python train.py --d_model=768 --positions="learned" --init="normal" --schedule="wsd"
Each number is 500 + 25 x the weight over the matrix's rms, rounded and kept within 0 to 999. Layers, rows and columns count from 0. Numbers have three digits each.

# gate: layer 2 MLP gate, 1536x768, rms 0.0691, rows 536-566, columns 448-511
# up: layer 2 MLP up, 1536x768, rms 0.0716, rows 536-566, columns 448-511
# down: layer 2 MLP down (transposed), 1536x768, rms 0.0471, rows 536-566, columns 448-511
gate536:485512483474478479473527516513530546508535526530503498485521498479528526509502533500513540520502493578503538510506479498501504487486472489482499546482459492549530505482497491509513528547502489
up536:516507491502495500534521474473521482508473538486492486473501558497545501505524561496532518526498538557489536506527553502444481471462519472522526497484511472504545527514509493563504505471512550
down536:500496513531496495530476488508477497502515509511517510481462478526481451511504484512519449457507518436517469490478497515524504502525490494469527517507513520458500507523464482469487483522486522
gate537:490489501482544519505502499507516476528481514502462483511507473503477512477503512492486529483455481516490499508525515507516518495488439474476500499500501486469479523496498523460501513473533536
up537:460493499534511517463539522550559485481505527516480503547475491500454506469444504498459537480529488509489461506557502466488485520500513485514471481482507454515496479469515537527479506497528505
down537:466492488512517467510518518485516551477540553531487510443458525524479464535475516525480485467551455537533514477537513550448445488488485511478505495511547531456542529486503502488477509515526546
gate538:493520507469524496520441451506517487469505445537503476510544545493509529507511539548506490512510488520515482476471527480472526491507518526481521502525490493495471489498501491491478487498543516
up538:448460476484543525516520487486509533525467484511534452441512475528506527443497503512509438466493489509523512491489501501530514528504485510518491527511473494531499519479498477489458512497503496
down538:524489513534512498545475473480510457511505495525485479489519520482456492485487513498502473537517474500453464532504529498482545510461491506501503510495507479505493475545498497478516498495508507
gate539:489501523501473518515518520534497514508455539516495493529510491508518470525533486476503538551503508504521495528492492503502523518484557542487470511516444497503525471494514502505484544506482498
up539:539528487534497474469502533500496484516542491501512508496516528521519472477480471492530465463500493528515437504459535529465483502495485515518488470534482486486496489462523511465516457494520469
down539:498512495502513481533535482478523488488498502483494498485489510513503549514483499508473487508532490470507507480511537508534491475515507529480562530517492476475501554456514498544491523546500516
gate540:505515513485500491543492522513490490485472482523505509567478467534519527525505490499498513472493461477476486535511471462474528550496506508525536502486480480488488474534492518520542506501495524
up540:520472496534480489517473509497495483486532513486546519521503472516534519493489498504465537503508505478472489529468459487489481485543463478520517505485492513491558528486508556500501530488486522
down540:494469503482496517516481513498480500482465458526521476451478462502521522492474469551506501510494512457467514472514467506523529508482481473483472532520514488512519487541488487503531494496476460
gate541:527462522517462505487481512494503511461475499519465513449497504495484554465545507516483484487490497541548465501547502454530493495499483537476515486469477458501507492504516513501493474494471512
up541:553518478514507498469426494480511524507485498507524522498535495481505493534489431442529482480501526479510495485539508520513508497486471519475527522493474514506486470512474502467495511471499456
down541:481483479511508482522496529487497482486505552483507490455513518532525521469488467506446533488478462538472468470471488531509474480501493440506469521465501489560510516536505524537506552542525482
gate542:467528525489503470467491541522496498536502485500489504491503485489529491479487528507464528511511490512492474546524515494495459500484492510502514501483457487525526480493480478466481481498448460
up542:537441493492495479521530471486481498492486518481542487507521485491503494476497491494495502514472502475471556509516481496486538472504487494509520523534508555490461536505479506509502532509524487
down542:529496489483465487529525469451527531500495518519474474515510465529524486522520531542504501497462528558474489526465459485422471499499491540508460529488470484505490525500520498509501475488492507
gate543:514504533506491498547502505453511527452500518482516470551446539497530491505449500495524506506523512507481499536505535503492512510502537514495524480503456500495507500473489469481459500498521531
up543:484489511501502472478503497479493521527477512459478510516470497502503546502502516495513514501533488474506492498476438508477464512511532460501500508484477497516507458532510532488495449480496484
down543:512473461490470481488518535572478534487505448477527475499520461491535495490500510482513476518506489518497470496523490523509512474483496488486495511500499495464520455520518476536509468487466563
gate544:473490494532473497532509505486500460476513480548506456548478496502516498512481523526494488511560514540484518480497492505565506497503473485487472518453490510485512488500556503460514499466431459
up544:442517495509445462532507541544492490476531495528511516537458490491518510508476491483533526482500504477468499464494486495503493497476536488512490522484482468492505467488489554490508502504522492
down544:496496488476499535487455487489496508500461501481515498476512542520471462525500479501470493541471523519475499512454553509503533501478485506529512499506550541482517506512522506513522468445532486
gate545:502483494481511498543543508490461497522492497500509508452491491486475460478484485532552481506510499495495548510495479509509515480530529506523529518496488471495500477453495486493493492510482535
up545:512519515473495530515527483489506522497507493492528482438489491482480488468455497476508474490502535507525522534491448494501538507521465508498510494507499478449495497478524515521494461510470549
down545:534454515448532514471531525503481476512474483462518461557512498483551503512503450491483500519521520500508524469477510501495521469534497536487525509491515494501491486496493479486471470457478502
gate546:506531500476501467476489499509538545466508513500474519528529500526503523509456498481519522511508543517513522499479501506504504517471570476487518543519474509492524536515488499517488524547531512
up546:567503504508502478491502528505519509489491534523499475538491452490495500562518506568515543559476477518464501530497485430469540518544476482470502516552480516479479506472515483473490518479477529
down546:486466463532477530520468551521471472507518492526494542508450525549513513482480509541491540499511499505446510524520484503458501485519478545526490490485504524522491531543514506529529483485553459
gate547:513494473453484521524501479470517546524507553515501496508529478511511477525523495536514482524486469536534496504508538487471563518489494491437487508487501528497557503519459479563512532537510503
up547:534512529458533537521494438445548519497559490514493470493478458528543506543479518491520478531491449507465522528477511499522500461513521489534468518488484536529537533487468478477496452479491495
down547:476466524441480489507532476573481546522437506464520497499494541472532497493518512475483563525518517496498477519518483506473535492501480460482510440492515528508449497488482467491517471472495513
gate548:555512515482503487500481525517488509502504536494474477492531513527481520503442498551531520459516495485492482506476490490459540492517497479465493493505557486522491486540509519482500511516483483
up548:545537530529456502473497525559492520498514509495455499483484521538533504499491478490515506533537489491464468485511484460506498529516519466442496521536509475469487448579474472510512493539511499
down548:520505533494452499507494481497475481510535500502479495483510477523504485497516529495483506481481503498513508464500577518466498491507482516490558501509462507523514460509528507497517481492512470
gate549:495517495498472475523549494458508519533466468466507509540513523515507482519526493512510506508492486510542519525494472541509473462509486544496511526481481480482493497479516451494513518482512530
up549:494513499491473482510551507500536538469548521490527518547515484489483517484516504514482544514479485508517475503488507520482480448500486520476504466487495513537510526487502491490533535523523452
down549:469452510518474470522483505493498529541490462528472500498513495502509455540509489566454495457485452524491510508465478493489498492484522494496494507464503476467491517558521468486523529537523539
gate550:504491498499487499471514497486478520510472499514502500473496472571534506535484493573474506492517519526533531495514488513531539467508487501531481504471550507508507479527451487499499506526522546
up550:505498513497482506485468527468531501526490507492524504533486522519504472510542457549502502497501477423492503524473475488488508505494528493526486492498469474548496471496543489480512493488465479
down550:504464542477502464500494477561530523491477525473521506499489460499533493529467501500505521498500504492487488461497468469539479467497497488515452490438532514496486504527493536488508548533485511
gate551:497460478527503489526526524461492498505492501528497525520486476538512507487482505543513505515511514493493497505527447521535462498502510488507488484455509493497529486505517465502514478504512410
up551:501478461488514503451493524493495491519472486534522522483460521514558498514549496533480477506502500516556494505508479528482504506507498469501494530446486475517518480520524525475506551477479466
down551:512508534517504497530517519506538515484535508527458506498480499493484502469481506451488472511488515463481583490520535545466509453537502498524510451469494499485536510452514497487492525496499473
gate552:515521513455494530512507474484492516463488514499486521493496486511518517498494478511508469512523483476503478448497499472460525516508497488488488523489487521510467513503449514508492476539497517
up552:473516487493515509493506508503540515502511517518496536435508547488469502516526524517500543501483495500499483479525510561530521495507529501506493490535528479454530481518483483448465516468531519
down552:504547486508477502527478505535488496522506451500501486482537461523541515473491515514450483478523502508469493525481516457509533450486530493498502496491508476490545544479487501478508518501501516
gate553:515491532489474538493459487522513563540480505529505480463551408512498501527527482512486482496489499521509499483481490513536489445509502439452481494508542542513501478463528516521460507465464497
up553:471487515517488562478471552528476554498483497485512488500507488509480472497491486498505456474471535514507506454500472510518468489546490480465443469545541503472510496524500481530457539503471535
down553:516454480501470518465497508573498496485489469548451518508532478508506476507515518553504489498491503480482453490500490512525486495527516494456526508494532554511473493487501484485518523507497462
gate554:537527486479469478523522501494494459471457496479529515473506518504446518444504509520503521478521490498524452488491508501507520498516475481538490478503485438473521494520483495507486518478477465
up554:517538493508547518467475487511504497479502501548479518496527500542528440541510478509510467512503489489475538494473494511498475467484480480483509451513520537520504502456494538506521524505524488
down554:495524549495472506489522454498511560476504490463491491514501443484530527481486570475463518503484487511457545479533470466524495546497488526531525531464548466457550517529541475498509471481520526
gate555:502502491497464465506460530485526513508422458537482474475520487516519512510516514470516522470512500522473490514452465422524514522541505551495469532494509486515509487515488520483497493512499487
up555:541516535490478520448580549543521496521518506445456535525478518468497482529420494514517532479464476456491529497500542543514510510500465486468519553492494497470507440477518507509522525545518528
down555:444478511489482502469475534502522470535526490481500463483455474498499499527521534494518521544498468508556485486538566522498548494527497500557515469533487517466530464461480482505496477516511528
gate556:536456476507507495486517533467482508519555507502529467523492474478527533488474507499490492484476519545531471502475521509523485508472456466482503489506476502480530537498532502506450506475487487
up556:539512494489517522499517510467484466502569544525530473537496506450539499490484504485502491502475494496530506538499479526504466473452520504489482510480520445491503513490531508524478490520531522
down556:501444498487521481515486506494473551491506477506509476478505480546514515458493519540516511517518454467492485519489504514497462527536502474513516488517517469521555509531492520502509500467496495
gate557:503492510510507507555533510489516513514474515532494521513517558430475540492499493518498520484519472491491498525510494436492499467521513535504500546501508461514523510491520471505514498465526516
up557:507521533520481503473480531489504504476539509505484484483534496516480472494475498452494510506458540545519526521499528557476512546475521489478496497460499522497460518490464491492465492505497546
down557:464481492533522477515489495511478485536535486503504476479516497532497489498524509477520478435451502546560526499522507474512468494478458519500498534532510512526537453489476530497498484500540470
gate558:505524497451492455472531520488525493493510518500408529472478478527491473555485494518502475472471457486511504529511494490488524495467483504557466529458512560510475493486508533511463508488503490
up558:538482515489480495499490510540484461522447507505457542509526531513515475501487541489476478487474509562479476527486504515505493471495496506535544505488487505503502504511490476507487507493518513
down558:502492444492516480519499503468501502552453491565523505451503465523520479488570506503527504504525506528450466508504453471488516465483499513488531523483476477480469547532513475519520514452484485
gate559:497545476514507536495546531526474510556518481476505509504460475484512446543477502507508509523482471514505547514508499496503519496508506544524481537532536500530535491488489467495498478499473510
up559:462528465526466513498520546477507492543502476482515493547486516449490510553488521521502480512470484495480476544540487505525517524553523539496491505481476502518521498500495504515539503519492523
down559:516535487485533477475490483540472506500521524481516490525499496542494517517469508480470481504517500485533480529501478489463498484498442465490497482473523494513474532493465532497506528503493545
gate560:479528506493470484524510497527519552514462452509479466510528492520485496480512517449484450480511485505512512504522476436491506492540492514460510525506485491516504466514521455505483496476536483
up560:515465542529473458509502524508500479481503480462477533486481511491487491491464486466487474505500482506484502511510484485517521521462482477516506492473482503486494534503534513490484506505502504
down560:500461507528527534471487516486500487492500518468526552475523470464474505486498484517494480473496517493508478507503464531498490466490472513487459489525525461493486481490502505534519469530472491
gate561:442515497447521507500486517534474537464514513511483468530506484498507544498493530487483488461495507525484512461495510458491489484482475486511492506488491533509474504499495503514511449473518498
up561:504535536443533503476478503500552556497508474463502503491476503508501526458534507507515489538510508505522517521491476470484499457530484479524456514477476508492479472465497491490514546524492459
down561:495507460516509469509539546551499475555526494497476493496513521482515508533483508482471467496453495544504504450500492511465473508497493498520514522437502495518497504519471458547535520532512513
gate562:483471473499462466492524534520530519516482526550542478526474513477506506468477521492473514519534552483511441541498470477542514508499465515502484523514532461473529543458537490510480513514489490
up562:493496486527517489506519491527491541499464524514484512480468538511458507459444541455516521533487484471493486522531483503479430534521519523475484508520515562514486509514529492491525504498468501
down562:522523512495509492495473475505494489520531483512478519509513457507549511521519495525473504534498553500450528495529476526521476480478471518462508505518536503516502533507532522486512481486412495
gate563:500527484522535489517485482508497508476445483496497527501501504546496498503509485498496531526518531507508486474531486467493501542548521467460498512509494508492518494527518530517503493511476496
up563:527476522483519498493505510457458464496499517478461522462495559485492485492518525501474514542540511497489504517509503521517508493458478492512479479510474544488487520486506471491484510478544432
down563:475495533505520508496474479517517537516502487494519501473512496449473507516491512506498537519476463528486477513456538487521511509515467495506478474483512506516484492511526512526470510526509490
gate564:488542511496510450486506490499475483501495512483426497536530488520491509600478491527508472487537500507462492477472434511502505491480473508517466516507485509508470508488531505533472541514459502
up564:496481461536529510490521480496519526511521492479491459483455529487521492514440463523478497498543526510486513470487483514511495480485538491519527505476491546472508486503522505522494528476494500
down564:499536492508519519534496507549511483508486533551476516498482496565522455490487541479468475529495495470483512521469538480502531509480482489487433529551487500485476533460455507521495471515485489
gate565:446472538510548480493520511522479485516504517541477533479493472522522504479490505487501472525493497512525489506501466491517525465480434496541509491495510507503532454463554480512499474503514465
up565:522491469484515557496543494543508482477515484514535471518478469532478536478475509522493559460478494530519482453493501485480527471531519480493469521496516516495494489459495496501516453476511532
down565:513538501505527490465484555497464515486504526478517510514516443495463476460480472457470510472475496530546509474522488476505520512492471438491527543523498473512497498528472497501467513540532538
gate566:520506474480495484513468548474486468530519439512515508501506490497505466474532495531495508488523521499517472495487490521508531491514506507507501505447474494482523511533521487539508470493539457
up566:483506448487497473526463513542478465507521505523523531488455476529489457461515503500511481504493514512536443478488478497513525515532487483494472492483511503505510541471515488511500486484495471
down566:510494509471491494510521506487494508448510498503487492548448457514530516498537491462496528543546499499506484552480501527505473518506540519488512474456515494485503494493473497513488537549547561